Each number is 128 + 24 x the weight over its row's rms, rounded and kept within 0 to 255. Layers, rows and columns count from 0. The size above them is the row's rms in percent of the matrix's.

# layer 3 MLP down, 256x768, rms 0.0707, rows 0-24, columns 256-383
size [ 94  95  94  96 103  99  91  97  90  92  96  96  96  99  96  92  92 103  97  97  93 102  88  98  96]
[[115 132 147 108 117 133 164 152 150 122 200 118 120  79 102 111 139 120 109 102 110 121 124 152 109 158 140 151 142 140 123 177 119 104 125 123 136 122 147 142 143 121 173 126 152 156  90 157  99 151 139 158 101  83 135 113 127 150 134 140 105 110 146  95 124 101 112 131 139 200 169 127 149  87 121 140 157 152  47 128 134 127 120 123 122 132 145 133 109 120  63 126 138 130  69 110 117 121 126 113 132 127 120 162 114 110 125  81 140 145 106 153 135 122 146 111 127 169 127 113 104 145 127 122 104  97 109 117]
 [134 134 134 114 138 118 137 162 130 103 147 133  66 103 113 141 182  61 147  97 117 140 131  87 139 172 146 111 113 164 128 122 137 142 114 108 140 121  99 168 114 155 122  93  98 113  98 128 121 124 116 140 123 132 146 146 145 130 151 141 137 144 147 169 133 124 140 123 139  91 130 112 117 131 126 140 167  87 129 136 182 112 103 126 129 101 194 137 111 109 101 108 139 116 124 141  82 130 136  74 173 144 112 135 138 112 132 160 134 146 129  98 148 130 112 136 135 124 102 120 150 133 133 169 122 121 124 100]
 [120 107 133 132 145 138  84  99  93 132  95 198 116 132 102 156 130  99 170 137 157 109 132 152 132 171 111 149 111 125 126 117 113 142 145 137  76 111 164 135 104 167  96 119 129 125 106 126  95 117 109  83 129 143 105 168 133 105 136 169 145 157 144 112 127 155 121 148 153 134 139 144 135  78 185 113 163 156 104 127 109 129 114 112 136 109 128 157 127 101 125 161  95 186 130 129 161 159 130 152 134 135 161 142  89 155 122 181 128 121  92 125 128 155 131 122 115 133 157 141 104 154 104 127 100 155 104 142]
 [139 135 160 128 146 129 136 118 142 113 150 111 112 115 150  96 116 138  87 132 118 138 100 141 113 130 111 121 127 114 126 163 124 151  68 107  69 161 121 165 142 148 171 114 143 127 104  80 131 111 143 128 132 148 136 137 160 124 167  93 115 152 145 119  85 100 165 139 130 122 113 126 161 124 100 139 121 131 107 102 141 129 121 100 135 120 101 165 121 121 159 135 163 150  94 123 134 111 152 118 127  84 140 114 107 129 125 115 126 155 136 138  91 110 128 147 119 114 140  93 127 106 148 115 142 137 107 133]
 [160 177  83  97 121 134 101  90 105  95 119 125 136 125 137 135 131 141 140 121 115 161 127 150 162  96 129 130 126  83  90  97 130 134 138 152 155 133 126 105 135 118 129 170 113 115 152 122  84 116 110 153 129 153 142 104 141 123 104 143 141 102 115 155  99  89 132 101 173 125 152 149 110 131 141 112 107  91 113  90  85 137 107 118 124 128 122 141  66 142 122 152 130  94 118 133 193  81 151 159 134 141 135 145 114 128 178 175 125 130 144  80 152 107  99 106 133 136 107 102 153 150  95 123 153 119 136 127]
 [135 133 115 113 106 169 107 121 128 144 136 140 107 145 110 121 132 152 185  83 134 145 131  84 151  97 130 101 124 154 109 132 114 122 129 142 134 130  86 120 142 141 114 118 163 122 122 108  74 102 175 169 113 134 136 132 104 151 106  92 131 156 174 112 157 113 142 105 183 142 112 136  98 119 112 100 150 133 152 142 143 127 124  88 118 104 177 183 127 103 136 150 120  88 110 144 132 139 115 134  78 135 144 136  96 129  69 145 126 128 119 157 144 117 152 145 121 123 110 109 108 168 145 107 154 118  54 101]
 [120 111 149 123  71 133 133 150 137  90 135 142 111 115 146 165 129 133 138 110  93 155 126 153 128 182 159 136 111 126 137 147 144 154 128 142  60 130 159 133 111 138 129 118 121 139  83 129 151 119 129 198 110 121 142 162 176 117 127 141 130 130 128 131 108 115 170 168 125 185 122 117 121  99 118 127 125  91 149 142 120 142 100 135 160  91 121 144 111  66 118 156 143 141 165 138 176 132 115  75 139 132 129 123 165  93 187 146 122 140  92 117 123 138 121 116 161 144 121  95 150 142 135 122 150 120 162  95]
 [100 152 153 137 118 107 148 122 144  70  73 130 144 148 158  77 128  94 101 137 120 138 155 164 133 147 134 133 121 148 102 169 106 101  99 163 175 165  91  86 164 125 139 164 159 154 163 123 136  92 131 107  87 121 144 135  91 100 168 143 143 113 107 142 127 120  90 136 159  99 149 126 125 113 142  89 134 134 135 134 130 122 122 121 137 123  90 100 104 101 157 114 141 111 101 151 163 106 134 159 114 133 113 140 124 114 109 124 142 105 181  75 114 135 135 150 124 128 106 126 149 134 100 150 162 140 147 107]
 [124 102 134 124 128 136 153 127 122 163  70 188 151 110 136 131 124 148  79 136 110  91 127  99 142  98 154 104 129 146 120 140 119 159 116 130 160 140 138 148 130 103 138 129 128 138 110  81 117 134  89 104 140 153 148 107 145 136  78 131 147 147 115  90 159 172 120 123 101 138 149 150 145 137 158 104 144 131 153 160 148 128 169 127 119 106 107 151 106 157 154 130 122  73 112 134 136 134 129 145 131  49 146 171 210 141 123  85 126 122 146 152 161 133 183 128 160 113 113  85 121  96 142 142 141 123 140 113]
 [103 133 141 119 139 133 155 139 150 129 120 157 153 120  98 133 136 155 165 154 190 161 148 111 155 119 128 137 124 163 138 152 126 154 130 113 103 136 167 136  98 130  81 109 121  92 168 146 146 137 112 151 124 126 158 152 110 132 126  98 107 148  84  86 112 131 114 106 135  85 129 127 150 125 128 135 128 113 149 112 180 136 110 126  90 151 138 141 125 150 106 194 130 150 163 124 106  88 162  83 130 114 109 125 180 155 140 131 135 104 154 100 138 160 121 156 158 141 115  95 139 146 145 149  91 136  94 125]
 [117 116 157  95 105 122 135 118 144 122 136 190 142 149 127 161  99 180 144 156 141 115 145 108 120 128 166 143 126 132  71 137 130 137 102 141 139 123 147 120 151 123 122 112 129 132 100 118 131 137 133 150 115 135 146 140 148 150 123 126 101 118 119 123 129 108 113 153 123 138 137 106 119 170 134  96 121 145 133 142  73 141 121 145 171 103 109  74 141 150 143 130 123 111 129 145 104 145 149 157 149 112 123 112 111  97 125 123 116 103 157 125  93 123 119  97 122 155 135 151 104 121 177 123 163 142 144 147]
 [129 122 153 140 164 165 122 151 148 121 135  87 131 113 134 104 127 125  95 143 158 118 161  95 102 124  94 105 144 140 124 113 117 122 149 126 114 135 120 120 188  75 160 133 144 135 157 127 133 121 163 140 129 146 188 168 160 130 169 128 113  66  99 113 133 160  88 126 115 104 153 137 139 149 124 103 112 100 122 147 103 145 101 144 106 144 112 137 115 141 109 111 110 150 117 139 123 148 112 113 164 145 129 136 131  75  76 154 141 125 151 142 121 103 114 119 131 126 144 120 112 137 126 128 127 135 169 165]
 [127  84 160 149 173 138 179 133 172 134 103 151 134 117 116 146 164 173 138 163 104 102 116 137 168 118 150 147 137 111 121 114 114 127 142 135 103 119 120 119 116 184  92 171 128 152 132 150 121 140 128 105 121 137 140 104 141 125 114 108 128 135 113  95  61 132 126 127 102 110 141 139 131 120 103  87 127 120 131 144 136 136 151 117 151 187  87 131 147 106 115 130 164 106  88 150 151 100 112 107 143 100 159 125 121 148 122  83 153  98 116 116 116 163 145 110 109  91 130 117 102 110 103 167 112 145  97 171]
 [170 111 105 155 120 120 156 117 111 137  86 111 143 165 121 125 108  86 167 107 125 105 148 153 151  91 154 192 126 120 118 138 125  98 121 159 123 130 192 106 108  84 133 126 121 125  82 208 112 171  93 128 105 138 113 129 143 127 128 131 123 144 115  91  88 147 154 112 149 120 132 136 119 125 117 119  99 132 150  96 129 118 141  80 134 179  98 138 138 128 177 111 149 109 128 120 109 156 126 116 147  94 130 145 139 164 136 115 135 141 133 152 131  79 140 127 111 118  88  83 111 105 111 166 137 138 152 112]
 [153 151 158 127 149 138 127 148 127 115 101 108 116 117 108  85 142  94 179 154 110  94 122 162 122 117 146 104 187 140 119 124 115 103 139 127 131 138 182 137 106 144 172 164 120 110 130  90 103 185 136  83  80 145 170 123 101 110 102  78 107 121  97 145 140 114  82 117 130 152 113 108 122 142 133 140 131 149 123 131  99 101 110 132 130 113  96 102 154 110 167 141 113 141 126 138 113 122 149 165 153 103 101  93 127  86 187 124  84 126 124  92 134 106 155 108 180 134 104 162 120  95 122 128 122 102 177 128]
 [147 137 127 168 134 106 155 138 146 124 109 132 130 150 125 184 151 139 146  91 150 115 159 138 109 103 132 100 115 155 167 148 140 145 126 141 108  64 139  90 140 113 175 119 115 144 150 156 133 141 155 135 106 127 155 194 129 133  93 153 148 142 107 151 114 121 130 125  96 117 149 121 123 111 137 111 111  99 134 127 144 143 127 152 126 106 101 152 155  96 134 123 165 108 136 123 113 148 123  96 122 109 145 144 107 127 158 130 133 117 138 135 132 159 141 124 116 109 117 132 126 126 113 123 140 143  99 144]
 [120 147 119 128 185 162 146 142 132 155 141 109 103 159  88  86 156 144 147 146 115 140 111 172 103 134 131 139 135 138  98 107 124 122 143 149 107 135 163 141 134 127 162 130 107 148 129 171 142 111 143 151 160 134 140  97 111 132 161  98 105 172 170 143 138 107 188 141  88 126 122 162 142 109 100 178 174 100 111 165 129 151 145 132  90 123 108 169 139 124 136 153 138 139 156 167 128 108  98 110 172 114 108 141 140 139 140 118 105 163 125 136  97 186 155 121 131 127 119 131 133 172 135 148 107 116 104 129]
 [114 150  89 122 122 116 126 105 114 123 124 136 156 139 114 135 107 136 145 106 133 120 140 107 155  94 123 121 166 154 111 154 160 135 141 128 151 110 122 101 131 158 134 152  73 172 137 122 145 114 112 115 112 119 134 178  75  96 122 118  97  82 114 100 132 120 170 144 131 126 148 134 160 152 109 133 175  69 138 125 112 136 124 124 109 122  98 131 157 121 134 145 108 113 100 132 106 126  94 153 103 119 172 118 126 119 117 155  95 172 107  93 131 135 100 132 141 149 100 157 103 152  98 130 109  96  88 117]
 [125 152 103 124 152 112 140  75 132 168 154 123 159 168 117  73 112 126  80 115 132  98 164 111 119 108 114 126 132 118 149 144 107 185 153 162 136 107 124 155 183 104 121 128 168 131 146 161 152 132 172 193  97 112  90 110 135 110 144 148 183  98 135  83 180 120 132 118 113 137 136 141 117 121 131 161 147 105 108 132  85 105 163 121 127 149 130 129 157 157 113 125 135 119 108 110 116 157 125 107  88 137 135 127 103 140 118 129 135 138 136 152 120 147 111 121 130 141 150 142 167 120 125  95 100 126 104  86]
 [122 116 127 111  99 120 153 114 121 170 181 102 118 130 152 113 105 131 156 105 122 189 126 120 112  76 140 161  94 106  92 117 121 142 139 121  88 104 106 117 141  94  93 114 117 153 121 114 150  92 143 146 171 131 109 113 153 106 140 175 103  92 132 137 137 111  81 168 159 161  99 145 159  98 110 123  90 112 121 122 102 110 119 156 102 104 154 137 133 147 125 128 171 110 112 118  98 122 133  92 120 154 134 124 134 114 107 130 123 129 120 135 176 129 122 152  89 116 123 167 139 153 128 103 124  92 150 142]
 [109  87 111 114 143 194 139 105  78  81  90 130 123 106 150 111 154 120 130  91 131 114 123 140 151 114 124 134 111  72  94 150 139 134 134 123 128 126 127  99 154 118 117 117 110 124 117 116 116 144 135 141 133 135  88 142 110 114 140 119 122 103 173 146 138 131 124 152 104 125 126 163 124 133 111 119 115 109 145 117 162 156 154 123 106 152 126 126 131 117 156 111 134 112 128 103 137 144 110 158 116 142 162 129 108 128 142 119 160  76 161 104  72 145 137 131 137 142 157 145 128 134 114 149  85  74 137 105]
 [152  95 109 107 123 113 133  92 104 132 137 116 133 140 110 177  73 131 106 121 134 115 115 142 113 134 157 109 112 156 108 163 111 101 127 108  70 102 133 154 100 151 152 130 135 139 105 127 148 127  90  89  92 131 130 117 145 133  90 130 140 132 134 158 163 115 175 126 105  98 140 117 123 113 142 136 105 129 158 148 142 186 131  99 129 159 149 131 109 161 154 107 138 145 111 144  94 135 118 127 147 108 123 108 100 133 128 119 120 153  97  98 120 145 118 128 114 150 158 140 123 134  96 139 138 125 114 175]
 [136 109  89 123 165  79 115 138 154 171 173 106 153 127 149 141 135 139  94 151  97  96 135 107 103 134 120  88 157 134 157 128 118  64 146 129  67 123 118 128 151 108 151  91 116 130 132 121 125 147 122  84 107 125 111 139 132 153 120 116 148  73 136  66 155 135 121 128 145 167 128 154 103 149 133 112 129 118 139 155 127  85 139  87 145  78 144 120  80 137 123 139 118 122 158 143 121 128  43 118 142 169 143 124 156 170 128 106 142 138 144 158 105 121 168  69 127 112 126 194 170  87 124 143 128 112 112 158]
 [132 142 150  97 136 126 138 150 107 145 177 172  79 145 144 113 162  99 126 125 127 145 118 108 126 104 113  57 106 137 142 131 136 130 111 163 148 107 135 125 106 153 137 122 142 139 108 136 130  56 109 141 163 122  98  91 101 162 132 134  93 184 114 140 117  95  67 118 106 127 138 112 137 105 127 127 115 148 130 102 177 151 141 148 150 145 184 149  85 114 103 132 131 145 133 141 125 137 133  79 153 100  97 130 138 134 120 122 141 160 157 156 151 126 129 136 102 126 117 114  86 141 105 104 112 114 149 120]
 [112  92 103 148 119  85  75 112 154 142  88 166 134 108 139 113 138 105 151 123 140 115 142 146  94  83 122 162 122 106 118 127 117 128 139 102 129 114 132 105 108 165 139  86  85 138 106 136 122 142 115 147 111 153 113 145 132 138 143 111 106 109 169 116 116 104 114 119 117 119 146 140 130 115 112 126 108  68 125 118 140 125 126 127 116  95 148 171 153 145  92 123 105 125 120  98 112  92 161 145 191 151 131 153 156 113 108 113 113 132 117 102  96 106  55 126 141 155 134 114 172 132 128 140  83 152 127 112]]